config.toml
n_layer = 15
d_model = 256
n_head = 3
n_kv_head = 3
head_dim = 64
d_mlp = 1024
vocab_size = 512
activation = "swiglu"
norm = "rmsnorm"
norm_place = "pre"
norm_eps = 1e-06
positions = "rope"
rope_base = 10000.0
rope_fraction = 1.0
qk_norm = true
attn_scale = 0.125
bias = "none"
tie_embeddings = false
parallel_block = false
init = "trunc"
init_std_qkv = 0.0334
init_std_o = 0.0415
init_std_up = 0.0478
init_std_down = 0.0478
optimizer = "muon_hyperball"
lr = 0.00952
beta1 = 0.95
weight_decay = 0.0
lr_head = 0.00731
warmup_steps = 57
schedule = "wsd"
decay_fraction = 1.0
decay_shape = "pow"
final_lr_fraction = 0.1
batch_tokens = 65536
seq_len = 768
doc_mask = true
train_tokens = 879300000
steps = 13418
dataset = "wikipedia_en"
Each number is 128 + 32 x the weight over its row's rms, rounded and kept within 0 to 255. Layers, rows and columns count from 0. Numbers have three digits each. The size before them is the row's rms in percent of the matrix's.

# down: layer 3 MLP down (transposed), 1024x256, rms 0.0478, rows 870-936, columns 64-127
# gate: layer 3 MLP gate, 1024x256, rms 0.0492, rows 871-937, columns 64-127
# up: layer 3 MLP up, 1024x256, rms 0.0463, rows 871-936, columns 64-127
down870 097:153160153106093113141121060158113141154099123146170145088099086165119127067092135118162125123139080152121115141180116120087172144178118187155063114145059088095119140184161102169182131160136106
gate871 111:121126132147116178142149132115117155177103185133164138128141096133092146121119101165136095071125113093098174126125116117116163082172142032116085161138133084122149207154132050072163140150135073
up871 103:133121166213147117155109071086132091101135132108129144144122117130130180113151223075167166072174151121116071121169122141135180141205112082143114172079141131106082160149143046095160144145132086
down871 105:155150099132158064126087138134166072081151139125110117165145222103104098120169077135118157142128168120114125050157096134144100214117115190148149115094133159118089067120188143160111128130066162
gate872 103:114134119113134122183103128161158110077085175123109137144120136133097167132104101045130010131177123103117115114145130137136140203106095126112103120174186095111116113123123158095078150144130174
up872 075:131142108100108122123146100129143045155142124134150107104147095137116177066108087118103142166105123081121133132158178158103153119096152131136107078136126114088065113147119140077117188178147096
down872 087:163098131137103141095172113130087122204166128127168116156147114119134104089175133190103255136066162154136110175135138114119126068125181124152129096113066136142142140142113102126142165154122100
gate873 105:124200121162144148116122159058129166119168190069168105158090166113136061122159122129124085111104161130126155114137141083150139099132151100134099143171134189144098142133104143107101151118100077
up873 101:101144132118166114146146081163147182112175093117059118118115148060165091117180133142162134113143137096105189112165182163035111120116141189112092158184204121132073132142094120090126096073135151
down873 102:128174154100138127148157139125141169140108115149116104166132145137126095203127157130134149168117144111177043189057168168120075128090123106103129058201122106129116151083085118052118107161136097
gate874 070:141078140119111151110107118139099138147092126079132060138093131148084160175116076131116129095097140174113123126145164132152100115138117071150133156140125057093109194149118177083085060166152125
up874 088:129119075125093115092133119167212151098151145089178107187158132125156105135114096105163097020048122066181143102139132117079081116171205142166144141140129097124174137122123144174171105012116128
down874 073:148132116134125096076113155170166172118149121102182088199129105147159119168119092104144077026049115078115118114178133105115110119139164110141105137154122070109157130150122148161170113047156140
gate875 094:139111130169123132094105110156116178115147207157116121171094135149118063099150125168156119116148139159142155150189088115112116175127119143109112189116169165133135120165176198131156090104157128
up875 098:113086062157050136124130084141153166128119159111096150118075166161124103090096104139153134134157129139128209119149118135158108145096184117156127159112150137112121140134159176125166124157126141
down875 097:139140118112135150166130122151134145104117074153068100105140206169127225154119115166102132143155111163118085156140138095097142086183124162126065090077178103150089111151092141129150125134114052
gate876 112:157106077104163127128090134079112156202182163144209129107159143114150096144123113095166164133177122138123111113103115132096083118093147133145133149152157178144072101125151155157114120135216129
up876 095:161145135133186119035151187128071138096207148159173108128108153114153129081090098106183108145134186135131153096138158118165088133055159111153103110163143103093171101179136138144106100109202148
down876 107:106195118150111098092097155186106120044121129140127112141118152128174134062119094125199104153075177135148139138180167093177123114081163129159132128108089067109184124147142099128122154094112195
gate877 119:123116108127122159103145165105139167155127154155130103129156124147150148157130122106123175117140126178112165143165163112150117081122118140100186150151152144156126078125131121123121133088116063
up877 120:151150129132096137130136092150115119136119152132132136180120072098146135134100136118117132155113138122124118120088143120128070103077082095134147120122113152128142117138195153196132151204130133
down877 124:183129140073157135158164135126150142122137172183124127135081097150076156105128150120099127196106147153168186073087137149126095141148140141189128101130148158162113059125186130154140121137155117
gate878 102:141181102111144078112157168192081072081115122128111102134156116131113100113140133104126150099134093111085108109130122157128138127105128168157082153175174147107150085137151114086118096153133130
up878 115:085129159160124147068166147166124122084065154189117121079141125122120161151080193120120110138103068119123070048161114156166150128146152141171025093138092150155172097147122165139136114121140147
down878 105:146137131178172112166163186107096144145143096096103110112137113131091098105127156142000101086123065123070146123115167126181120113177102139106186162113153120156147141082130133125086091150188098
gate879 096:165173156183124080108073200136151157163180155144151071088127150175150119140133144122143171111124085172150138083196110152106140145125134111098118108166082106113055152200092152122119152124122056
up879 087:166118157175110145081126137105079155115127135060138105110107178122180138146163111127169161083113142143145120143132101130172149139147198052096112120232051134176103104071107110107102139202208080
down879 092:157164128126112124086202059124126109098146101112113202113149122109106192108084200201111093076122184122121152199113089135197137157088121105111131136115101133173136167155130117148150104123172148
gate880 102:089074069119108152104142084198086112113195100143214147089121053166074120070113128165114116183148150153155146112130157090073106108165099165134149157140103178139123122143138150107170169162122167
up880 100:152158132074139172129115097110089196152129155120139129181120121140122110092100123168104176173095112095168132140100121100074119139173169145124158098153179185104096141146116116138151074106178114
down880 103:176084179161112184127059159055069121100127160127113104167097112145193213133128113121079164107128110120169174144065128124146158177109115109085114146129127145178116162156089071120125120126104083
gate881 106:131138141090166180140158129152200133141112125118096134176192042115164119152107136100150136133091124111157197090164148086124129168124137220161180139145141131162100078146246098132133127086087123
up881 122:145153124159110138180122169073123125154106144146118129148121111101140105167142150174086124128114170145141148130185146136129120148181043101135090151146101064091129104151119210119217137101119055
down881 109:088157193137113124127087132111135145088113094147157117117069077130150116125090164085122137132119137113133150154111103165150141116172119157163100180195109140158133091188168138105158127130113096
gate882 098:140087107116095139135099058100067135137121148123138129158075152115100163113192078166077155110119127096103086149181148132073080168133107118095183130113070145165078107186124149149127128074138156
up882 093:092068147149118149136126154143151128187163109142135121143089141106133149146140150142072148148117062176121068109146149082152134205137086101112135124139147137099161126089183146129109141137100158
down882 101:120099151050062177098151108162133119162123113146183153143125162138064170052163178146102144154130132138106142131114110068078136193093102136152141172080140129137088133153140124172092186122150155
gate883 076:138127149173050027162126111146081097193112132121113133187124121125146149137082099200116170160116129132090152156142159088106122167160097160145118167095126166204041141099130130079119161152107122
up883 073:076163130190090028153116146131085116190108126085071116169143145134140130140135109167117166177140118116110199124096170106136133145134093153129078140138115155197088118121130094107130188092107189
down883 077:099166061149120132088149123112139161116108107091102155102157108107141086124149133099142109111139127119115152099081182182146144126155114121123051136133123123103138134149102128179110115098137114
gate884 085:089145169081162145083057103158094107129091178110130132125096169152106148116169196097130107145161179124145143126105102150136144149138153095115126126093126083165101125142091185182190148150126141
up884 086:215124084151114145202157165113177194132141100127125119165192103120150129163110116114113127110112124082128141112145122143125114119103131156121103099147151149076147129119147074094105104201110084
down884 092:206172159110126106151175135148159102090084080095087124105158084104152093124077131142112154116144126138132068177136144158164112134076139172147125114169150151149175164070120067107025119168116102
gate885 111:171141161094122127115081076165133155082145127148150157149144127151177148113136126091125087059067107176134151159131075117108123174118098064097121111102086174141074087115154174125079103171200072
up885 106:097116119055099158171135112120160082146090143094157171167103146123138041123129111108156103104143146137108161099132128110088121113119074082141177144091128090149163132136139163071165152127131158
down885 103:105118079185104106136172191103096132148140142168190153141112126119131092157168108112157105140133141150177063109102181144113164113120205185104087117140111150120187167171094036133170116091059139
gate886 109:132093073182138148123147116213154124129060103106146129116060110132139154148124131148120136165122221107101118114169153111089096154087118145180074142079081073110131124085105121032123094069107148
up886 093:156158162103136155113152078100118147140106136105176143161151149091211136076138066077127126111116064178160078110122153123130100156097125113102138151132114097090220101133129131112119201093146137
down886 102:117139096157181165100167097174112112143058129121122104130115088133145147108163123132109120122108156106114164124127224114110119151087113147189084154069072041138150129125135144052145115078155168
gate887 037:150148084086118098155165093133132133112178113152162103137139152192157130204180120097185156102133156178127086173119066147111102171098185067118120151137111105150127092072109162106098139141132097
up887 155:156111084147111121187157133170133119118160114113170157050092101129142160122168143162133113117085147109135078157125098176089131137113139139160132163059148112129120099084166146202137150160140139
down887 087:155116082134135139173183131176107111119161148122155162065080121142132171112175123155128112106092139092129095157122092200080113128114140146165133136091156113146131085112157129201122158169131151
gate888 105:124166173171186134107139153090140139083102120130108086147153104081189109094123134137111124100164173147133130129155125092112130092118143060105088116125113140152124138164120075073137169094074110
up888 100:166182123150141119154174122131127130174151107133118086124083070145071110079180121080139162115141096177134168103071091184157146166185134229149186160090087127220134104171104104166113192115102070
down888 099:159000129130086153118091150159147106131138163099110216131110144118071101200129151142164125160099129073122128168139070139141165171112102145091113098134167106100150082143136109120185125173083152
gate889 114:166138086054097109147117108087130080108123111122174081074107143114120231077178094143193110109092132092072140149139115110131158116156099110130129169153195094120138115134100179145113140135103195
up889 141:210110090121148149087171120105126140158087085184157129177129093081144111127141114121149102148134114169137094186114122142150146181140116143153140141138138090146167091156182097180131113096137096
down889 115:110138100123169096106121110135101110115179110120154111145136155112140112134133122114148116141067095143153098188105133087149080150141183138164092055095134110123126097110202169123162088143036086
gate890 110:055158148094067105153127142162136074167131191113112172139131154119068083148165114113186161154113081138082180132151111099165091166106164165152120143108129111118119161156127047158119138182130111
up890 109:159177143105135151141112108153104068168140190101140125058167114122157135143137130116103152116096135151176138096130181061112096123117153159116138129155095186088126160129168078147143141165085165
down890 115:128151151106143170175099127151069124164120092124121132100175121143091155104158202092073103111089100148133063161114161070166183133151137148104097070147164160160062137130166120134090117082108181
gate891 109:159155125127104130162133169095158068120113081146144133151176142165088071156088142185123126110133141047116182119116116140081101117097105070094150115155121082117133122152101115112140138167142111
up891 102:139150132155098130192150156146164104128093155096081126143159137180097154107129167155119129081155175132169103155077055150143106167056172157133170152163120148108164102084122170076119148092111109
down891 094:127128168111155119131114092140150144182113090178181198126160144113139066165153129129116090131115113072140150127111174135121153142110151123119110076126082116140108068146072103166133140143136087
gate892 098:088167140135165135100122141209145115195139169165067168156111187090092132076098105064126146118110124114119128074113113117147165145108122170106131136178127187128092093172119159095108067113150115
up892 108:093122139119128084135124107083166092075086133087100147159150112168063137141146131172104083120155084122138119123137172129142156171124129108147130107121166127114122123154110179132105127106111152
down892 111:123088162147162093128164176138153115102119167110126148134127109110113101077100168237140156124146091133128140132148151197140152104063111151078103116098134197118110112145146181135156114065137175
gate893 098:149134179113131109148209160135134105161125118134150167081144120142110181151144140125136081067167118133160136160100146052105161135137121131129090121085100127100150104151151108133102080073109086
up893 070:106073139134153090125170089172130091127095125073189079106148140160156167127117122056145113091110181149117156130092122083179116138073100127168145116144154125094136169152134145091075100121123145
down893 087:086096088138089140145099105180100134110096151085125078180135142157143115087134141073133173143082172128110132107141096199157127132108098107136161131152160135127113150110153152142162125196134170
gate894 087:134112155165132236056107068131169070180169135098071115128180112113105147128119133117173112150097189152142071115136140136118176093145114084074096111138117138167182147161071155133081162149166110
up894 115:150103087154169143113166083146121154142155144119139124124142158106190119155119101155116171068115112092171155148083155127078137079130129115157082094125119125133118176144094172125137112092170088
down894 108:120093124116155181140132096094117122176120142119145133131166178085141105171097127190168143081129173120135188146083157087036172126139110089152083147127100123152123121208095194155150115132162113
gate895 112:151121095102108087092155126132154117159053095137128131147113074156149088091122160194147113172176081175217184116100132037152151143088173138162166165082084149092100129119142149133125123096169083
up895 101:140132119108153139141121183156108115149100058078086145102095107117153121154114159072120137150145121123090147057131168122178213141147107096131174125142045101075088140131102166142108158100089079
down895 101:181130137119139138092162122145142105152067069096138154132108105162136110135088238104132135158184075191121163064065153094131149119088113129136174169133000127099102102149110198134091178097125110
gate896 087:114122172174116176129106111138109127111150156144127082071138172179135079124136145064099119116144128103133135194091098153097166097170106174170144107119102116145163161170117100094162096113072146
up896 076:137128121105133115129124093114140088128183130154127103101102154210141125082162163078096139121175128118152096128099114075139115116130066121159088139048200158051163197125121105101112100159101200
down896 089:159138068142125125109151073124137104128152113140075183149127115107109154150145158158144136109099109164096132088167194095152096168079115118152128139097152115119148105130132199138079107142120164
gate897 102:203104064113151135098158131129107129147158089173131092128143098178116168098082087108119094088104086111098135144151150105137138041089136108120135129104128155177121145129090159126127186120102124
up897 107:146082133115110141160118083124139126133085142151137104057110168163138152141140136121066143132128175123110058206131136141145184115105124095101146146155134125131168070102138129139119111164155066
down897 113:175114094137173149148132067129147159159124102120107118142132114116061157155107145133114086171126127127114140172112116165144172067078147129098096164137143112158147067178087107144165162119091107
gate898 119:110098133116156126082152059127125174087170165143115103109211176095147116143153179122132131086158146146117134179207079170082107055121101162098138188150142084114107140188136115115130132082042163
up898 140:120100144111092147125162191128133099146091105087108143125103099139112123110135097132162133165127086125116130068100149102153146126177158096106167076127161128115133093140159147103144188090121119
down898 131:110117116124107161109110172127116118130084111101154135161090130120096157114165123096148116180138102139108103096122135101155150105137131120091145082130135133101142098121160098127143156097143123
gate899 117:114142172157210103128147098191126097134131093168078181104147155128137058115109136117135148146190133161097100092081116106082124115104146136062140111116158148119117150114069126072141131163121109
up899 086:112138097058049103137093099084089185145116164129139115136086083131114106173092141123110123091124135137146171091148162141146062180127117111136103129158141137171141135173169125108061166094162165
down899 094:125108144136214138126160069161104138090150088158069194089126121141155054111111121143102166118147106165116114084058083118088141072113147159041122134109146140118149161103063119096111133164123148
gate900 087:141142134172108176139131103100188170127134118170167165154114040114136091125173146117167075148085104143142101111084184131138135177107108137064139107178085140164112086072141118102140132110180127
up900 100:152078072150163102107117143140155136131162181169123084133063135096138179123098087105136102166101142054099133056088180148161138112143122108091201170123081118160103131118099173141056069143163133
down900 105:106109074126166152164117160077083181135131097125071091135101164105146125149116146173134126131128142127102118095097135141148132141160135069155148137050080116138084134101120143150049068116116137
gate901 105:138088111104125199134093135083165204174121095163150104104078089076121101074119113134123095176166096107146167126104111187093128157131154127137138174108126132166069115100155126096151091169167051
up901 105:122231127108111111146188171115113097110183131134160141138149106129124110175098122131153175075075065123100134138115141101072127103109112116092113120107132130149125098125171125157103142150115157
down901 112:153136118117119131132151130091156131150118164148148143149132085113132128167055145145091165142096045120151203121083131202102084106130119112114127178100126152149126105093208166148106184192116143
gate902 093:085137174129132178106136136157091152159155107177138113183124106140097147098130149154127120130132122145141144090113089112141154133161105106145101131147145173156157117139081149154040106086165086
up902 108:144132116110164139086132149090128200107097189147111135168095155099126141129096133184111133156142119106085164101099149160148123139134147090160143091085111115124126135176092137097147133125103169
down902 108:136096097138136138124102106066105169072081144106140152115077147102098127103090109188108129138132150096132125140077171193129132131093111131141186101085126117129167122155081143090187127100094112
gate903 105:080101131117101147142135135117117101130115160170091136127112157129092139107161156150104108173156127134104123075148052196121154187082127145111159144105076092126117163178140117060131124074112042
up903 110:134052109164138117126146167192111113124143143133053090130107116136052139133158079054182128158146112154168063129138133116169122107139113177127148124148159154178075109164149109149170153138129104
down903 111:148052123176162123148201138164097094160158167135091137131130122154121115160163079098198152159133148133163105120105138126174144073181098159109167097138134147156121091147116173169086131175168151
gate904 094:130152193163143126105182115123016131139163090138121159091146145136132140122083131088099199168162145123134119076134093168140123141102104153174054143228218127141124101096122144145132147199050114
up904 088:148166113198180182110156101128091124118144131122088135131152133148128086088104145170056194157151080057090150097179125166145142113108103136186120176168170130112114132141128131114140093091116131
down904 094:086097082165099147127085142152183175079159172161135121158176115111144116119169124069059152115080115103136186118145121131120146103133127102114160116083069123136151187172135126139119108083198148
gate905 100:076128101063124106127137088205175132167139103165145108200154090128063086190181160098089118140149151106153164036165132136063057152126120122100076143133147144073095120168095125115103155053102111
up905 100:192130091171113130139133156109163183114163144126095136103181134100146082145110122097125147159111074126136118145142117139123172125163122140100185091098149028200130121115106109165166087136157128
down905 103:121145125095044128116096152176146134192165117122072104128170115133113127147160151083122106146148137116217115072124105183078053111153074134102085109132111139050141149113057122220085123079108103
gate906 109:120131104119148108084087110155234220100114130079145156158184107141099109121108162166094109090140124117166133122139128120145100116153129120151104171125169138112159130091102151180111145142117166
up906 072:145133133134173141159140143174094145108051132088150132136126080089078158191163076064122144149141174181130080089076091129122124252131171129130125098182101082130135145112116155067125115135141159
down906 085:125110120128161108151113129150207192123126133079140143143153045139081084140134119128075150123142144118118134110097113108145148180163151118172113190141157156108160140077093141130114128119145188
gate907 107:103096051101101077185100110079143104165121189152116176055136101119118128137186083099093103219154136111155125116119119116116154167201127125139150145130110101116157087154148125192115114087109107
up907 099:116150182121145146102175124099086151097150129117121151098178106138164132094121192107105144136109118126162107102113162067109145110136099143163142125139151122117115140088098117096087111127134119
down907 107:118131123136119115120130123151127142138136139173104098103051116137109154156123108115135122100083156135177114134096159172079117086116134138139105158100169122182122104102057195121176136124099129
gate908 115:187173116134188100133087100114122139141112170129171143123147072112173160138115117184157145127102099099117126144164133125158124134131100153100130144104142109146140154154112124184107095108120096
up908 112:117131121181055156102051149115167204131132147144156115118162132155084044140156120151172174106079122136209063072120130132148092100075121109141158139143160128117118109109116133110173079123139123
down908 105:077145126182063106148143148155119175112107090137103154057149185114098132132072148124117153166132144190142119093141131120131116106092163101130121131123068151117113088091089188116170109081124174
gate909 100:143096120094130117151120108128163175128150123126071137218168039139122128185101132165170156114153111078139150114089101171106132135134151112143180151113154125154178137173107118120126130088087126
up909 099:119076103119143141115156152150157117138104154173159137155149134154141063169108172157118148105195104131117166096109136153154131128150075139106119163083149071115160149067134104082060140155151147
down909 097:076142148131112136124101109149132172076124125193146148109107135082145189077086168127069133103130130131066194104148156069113147109143118188129115152095069145130192083107128178179190124124092119
gate910 097:162107154139149072165153118203106141121181135162126194160076136085115147134125157101149159164086104119129054128131125148128133139126053154114114119048121074098171191123125157119189109190101120
up910 101:130167126154137143081164151154157140096141181177132163097097135143153120158129122095112116100103125178163155134099160180129153141087108115148153138087178090153115097109194126146052135122158135
down910 087:124117168115121162135129126108101103133141125119114106125143086135109136118099136110152083132197109089114110107144100048152078158141180157106144098126114164146125116101135154132115093103151119
gate911 093:095162111144150114170129149143119113081131211109093137144126092183107123110144128143122161170151199083120076182187121087167097059084116159124108071109163091088112116126102186128083160099163100
up911 095:128142095149124101083127077117121176153086095135167108086101077083136183137152114071147119136121036128135103077100133110131147145131143084091123083144087129179122110139183089112158082186214117
down911 091:087138096108155181135095044099123147118112114160140109129140151119127075097122108102148149168160099072125130146187096114138138153134131143097158109117150156175132109077081096075144137091082140
gate912 105:146131131141147105119110166148133158125047157197106146168108180140137133116109141097149143141073170116135132089109049131145102130134134152163150106179140159115114073138076117148129085158164093
up912 097:129148139174151094159076145138160090157105148132116108153098132122146170143107135083172118101073141102152071124122073132140091190127104110131146147175136121103093094124150154135130101140104115
down912 097:121089093138108169102150107113127151117143123137186110120172078121111147145101082174126145127193149145160119111145146124125175183112136076139100148071154102100173152159172101092107132082098147
gate913 111:097156100134153176144094109152107134133148150156106133148141139179056091166078173105088108158075191098119085170181125157142120143105111070123114185134123122185129156149156124167118133183097064
up913 105:137120160109136172107094092120111123131201162056120141145179159149127094127077105109185108105145075136088114174141110110105123140142105133111099150148103092124174114119121100108111144131168089
down913 107:137109182158071119092127147125142143134179116072141168120123139129172099088177115136114131120165113150111155112101160101147137123160141177164112120138154107148088118140173130124172158049162124
gate914 097:095149152140166171097171165085088106136104158121113096097085148115122153147135108111117162116138106135074093127132117160177117208123129172140077162095164160132077165106131162139145118131169178
up914 106:099127132190148119096179105074101129131129166141076171144153177122115097096135119171140137145040130152105073084165071151154083102150105143085116115121060088096109069108096143168125122133185116
down914 102:176101095143135115109124165066127072118106154109139115100162158191113117078153097162135168105133096153145094061105123133121079117188126135108145149169126050087181112067157121114138096133125213
gate915 103:140158081027073146209090084089154064156161162150168147104087095118102171158091173120161033177114150110162090151114148129109078115106148101129193127087141095160118087168087132144167108044141127
up915 118:152189164101073082091112149179116120075090130111090133123093160033139151116116126078184109118100098108152131032138140126143083183111169151120122092155130158119146186127067120165058171151076142
down915 113:120142157112073094115108101114096105093091104140080115146125152116102120132207109100148148114173074133150180038131085180117108125111159123094085119160150110131152196158214149137090181142060138
gate916 089:149136115118105134108127125096164082096115138209128182127075196174162164116131143159155043196122184125156110128184104162137125164081129120127166151106146133177137115172158213075099116086133063
up916 096:109133156093116109109088159124097124152086169170124187125141123149189071091077101096132098140106133113130123170075147164129115095107165091118117097152162098172114103135115121100151112097091115
down916 102:115104166064163140063085173118121144110128137190134142092142105133162095145121143125124142102092125144147110194069159197159124081140188122125145134126131128158112095067112109156161173145130169
gate917 099:083115100111063122133143061165183129123123169149081138107142103148112152144096108158132144113135132113136126119099163102155130111084131133136164082107099178133183127033180107139173115150131101
up917 102:112067137125119077107135143085100181191081106136169062114144059147139164088098160117122122148171140115151123073110185107099182138142091140119210150148180128163119111048144165111084099120127099
down917 089:083155096190105157127114047161168105109138133144090149115151143112126113154156114146133083082150098107134133151157138146163120134099193125157135065162072173158124148115082101124172141096104112
gate918 101:158174173099180130059104108119128118100125144085170137115139072084145182134160109132141073082114132183150100145136084136099100090146101082076112100141082154140125078145155114121157128122189127
up918 098:084109190172144095101097148156182110129194153117145121121085102150167142092092100126117113138158144158100083153145036112083118152154130124079110114189169126135122098166120128130094195127130089
down918 089:143139088130116168126179111147076163170154116146128130152103185136064127151171153157124168125102109101099191153141193125153201128067112124201161129124137097135190156118128180095111122141119147
gate919 112:166165130029175136113141155125110108140084131159178103097159069129167161080130174152185118157153110133123114152110106145175149135121188176147130136105115179129145054098108134104138105129079078
up919 093:133178144119185128146101103124209121143081147061139157113154143130139067108153128057171084159114137124088140096103125125131097130071104176205225160126182103146156122192136154158125078143104089
down919 099:147179160156134104108083083173182098110137108072163147151151149131118145139132124110054123112114178109138133079102125097098109100048110118188111142133173084138126190129136109144095170142151152
gate920 094:177134128135125167067124104126151056132115189107155086105110155100078148103143110062153144112139142140104115195108139144131165083123091136100131111121117111159086120133086182114135094140109100
up920 100:104144133118104152148083120145163083149121142166166142067154082098147141139127143130117160138128098128116141117162088124137147124150133113144122135139130167097110169162171137163146088134137108
down920 106:089144140115147210091122100144147121121068174159158158127128150139126121095153132158121167095143097125061131111133151127157134150116084100165144120162141237123138137133159144153119081107138090
gate921 090:168145163163135114154074151085103102121151128109102149131159130059132133157114096086138093117135134124154140176095156170150084149126158138134089156164127135151127153073103123098166136129129109
up921 093:103125150148130168098101101114120113179085140122066124158121105154095109139116138156129134156122082066139133178104150109079148095156135083106154132144079136162131121149105144149199143138115121
down921 085:193106133137116129141102133108093124109139148142154172161152135114126143099133092102142106134068118159113111143143097128173077176104166168149124178093148140112117157075146058101121117147151162
gate922 115:152066143103158156148135130136072164164179168120140097123119190184148116130159137059062122120141134168145186110150094077093093092097166163121115090205063086122096127133156136169099085145143146
up922 130:106100134128098123192147135149133148085106054089112063098160115109121113130121112172114112159147096204135097125191159146127111077089148030141153115130124178119137109128103131139158092131137153
down922 119:086116146102128128130130122112160159089147075134130081118124118143080157119111134187158145148108031150162092138136122159180138089058163107101177163174073180113073130126111107201112124152148121
gate923 115:114094104099151154141098147176128160161093181134146134143132063089098117125053166190138108098102034098141119109088124123151119133038100143089065144170102180160113105103164133089099133140177073
up923 113:108137141154121177101185095161068054113135160135104093118084094180082136089154076122156129160140131133102138106155108134104134124136161104157145125146168154185085152142108166085101101164096117
down923 118:096118138155187126050165097107085134123173166114186144120161077137144162132196050072132147160138147134087075141097134117116175127131142070137131111117172185148176184136065127055111120132100133
gate924 099:130082112182065160192156119145093106110134151169085104137155172122088110094142151152147114161071172122115112100124097141108111117151114111080094128140142142128109124166087165105071117162176093
up924 105:103154097107119165158167167109118144094100102176151067071116178168139107147121150138127083076148192110124084175074127101132112103058087134147189087103131126081059110040143117143172191078151133
down924 094:113153139137167136127113099143133136128178121087135087185133136126162180163147132124159142165115088139123139127191158129105152097192131158150132121103131155152183122206139201101136107153102114
gate925 110:147140129110113080123209145184187124089142050112161091125160067126142131107112143097121100107046192090139090209146120164142115140141143117101126159115111148131143088135162084077147151091129088
up925 102:138112077146134119187069084118190139164121120119134184125174144130096110166185142073125087166147080101086141102115190098082127104117087140084098136099124097099152195113148105086098041115076105
down925 113:130098105129129089108127130155175111148139137129143141138148114130129113185128155096083123116091043160092136168126197170130122092167093164106076140106109100126123166068168140119115043098127140
gate926 103:103104110096078108062130184102084124076145105085089119108116087092071117083133113142197120150129146166152150143132130166136054104160133152165083190130136134152171162135166159161176118219126110
up926 109:159066095117104131099147057120122083097115107102131085170177110126107175119101113091117071076063139104108114105118158137159102159201131159174102159104102160128120151077165165184183096110107122
down926 092:133184133163154171146105140124140167177178171180163192083103148171142121127119144159110145108173110133158122106180127091124209099100111091049154080145118065096103093131069111066115130113168170
gate927 111:100109103104142097134131126109147123178140119070123113126204146129089130155143144123135129120154132067176177091144152077101144116089122138133086194153185163125096116095080083116109068151111168
up927 100:111159148156109078157143121118128176067099082160121142184092150069143087183153119103153070093127108042110158138154135114093170136168140096130134129109181153127119110100140078148126104093112164
down927 105:133118162133119191141110082187165176078101104173121154118096139119206144143073140151139125081105192121135132221119071168181137159104182108083142124113112098163119162121161113150145178170116120
gate928 111:120109120074061031069094210159142057138168108138107118174155101136134138176098142154100101089179128100097109143190091142164161092122124121117139133161153174187094151170106149119078133102078116
up928 105:133141131122131131116181171147138176143166125082161161116087090143133098124209130078130088128136142113037166129150149063157143164123146146083085206119096102170153168125147217129160114126133116
down928 101:126104131108129172171130064128072140114140150120193133153100173088107138098184174146084150167134133160123148167111143089169086136130108176175073138118083084089197131170162158127120177107158071
gate929 096:168123210133130161094135160063090179112168099085116111110098127147105129103130141157158080085066189126146132183151107134103124132113152027113070131165114070195095143165093154090154092181103096
up929 099:138113130115130134136136141112091110153158130110085138083161116166134101062206147193163145159165192124204139158146114106157169083127087109085075159111129110158175108120137175102169112110159127
down929 101:115118032080073175121118113152185092112137127157128170125107123111128115149183102116138123073137098151079142068148160109120150205071092156134147146112167135120196112125187106114113174074158175
gate930 001:147103137153158134155141103144084095122122151131152091146083173132111139180119117160089144140170105140149143160122132124172201133114192145160141103182032143120122140067151133071037101103147057
up930 001:103166151129119138119101210093137123171149115093110175135193102172150125062143125103136117130107166131125101101124107120074044115129065112137146152103251064124170134201124110181196140170099143
down930 002:105151117122102135123095178105142169158121098119114184111173109170136142054134137089149102155085124130142102094132114121087032124126057137126116177097255093145174131176103122193204125153126173
gate931 008:144122117130132137165141086180136127109111155132149157080104104160104155173182153133117083162166117141169091162145117146131141164090168106111152143118171142138151124109156170117091128145134092
up931 028:157096068146137128160143111182128113136081116105166132079106111129180136137199143138111110129176141078152084119185155180122124127101141119150125177113151135079056064086111128137101118139153123
down931 019:163109095140151124148163105189120105133102123108148132084094125145190140130198126129122108131187143051151093110182168184127114134106151128150119155152169140061083059108105119115088109145146136
gate932 094:121136126198086140144126172100138124124153085055134116131159116140077170104129155152140119140082070076124167105166093123121109082155123096147145179091189069151089112175095074141112129122123125
up932 097:145159170142131145152130130149067134168138185129132103151207156124176124039126112132149098203094100134114148119089109160166097061147160156154153068084151105128162132121109165173124151132145074
down932 086:143094092074135110111117090180128135122097096157111171129090123078109158143172147098154084092162133135095083131144150129101126158104123144137155080209036187128145109113167135122136099099099193
gate933 123:126161140134154089113116119117158166114174119151195097129093113104050089179171143130187119157082154065155183090155102131140139121128106140180098167122136121163104172158134190111159070163089140
up933 114:133153103115120097104165095128098134125106146139087167150140129109215110146128078116159073115118095142082133113130162155146082139109150121143156125098114106064093109102131107140158119059142099
down933 106:099156203159122119146133109111163138134164190123095109108155117127132196124056120135100161105138114105171118118140145185158140061116123089150107125157114113174090140179165095144149154182104174
gate934 101:105166094129124115154137113080164070130146114122164142207090109141120137120190108135127143150152110074138137090123164132120164158125099131130141127088120183110112119135126146094116167099147136
up934 102:087128141149131143097110140156129132079076104178180116122150201089154136141145140082044131137137105072117064129135153176123105132133158090132112101132183116139127085162092143101133127135120107
down934 108:146089156123100141137124115127120171083127120122125061080158120099122112129085129124118106114128123132141071151079091152115061137143172098121090083166157136129100100163141115136143100118125110
gate935 074:135108148086121123217097141183139184165099140123128125093078143176074125143137133152120128100177116099178093093159106100091101167152174105120111133157092163162128100153121128175045121087159159
up935 071:105156107119103050178059139103124109130145154103108160130090079102191105153096133095130117110138150121130095106120117130138105185088161131080124124168136145207115173154129148107045124110153101
down935 080:072151068161098111164135118139146128125083133122124098116119086103184083110113205111172124105139094201090096186162139162182056124123041152171110071107129112138133134163116121137107171156096112
gate936 123:110118166170093101139170204179134122137122126127068102148069143126089139132113069086118101154129101108161168130129157162099114095121106116172147110157120067146061107161143150130141134137105121
up936 127:210177091095097151075129069134188133141129111168159172146081078126118103192148140114172116231129184120119063144116120143138202127154096125118117156124151116096160119092122123154106124101106131
down936 124:214134069135111145143148074129162154099141096126108170124122145138093132151118158086162132202123128121122071129114117157141132159113074148106119113145149088063117127086139093146104141193094157
gate937 097:139104159122087157168137101126188127078128112203126170160146142159098115128139117112111107055121111154119103124133141113131126154095127162153119087047153152123160147114114164117126070108138131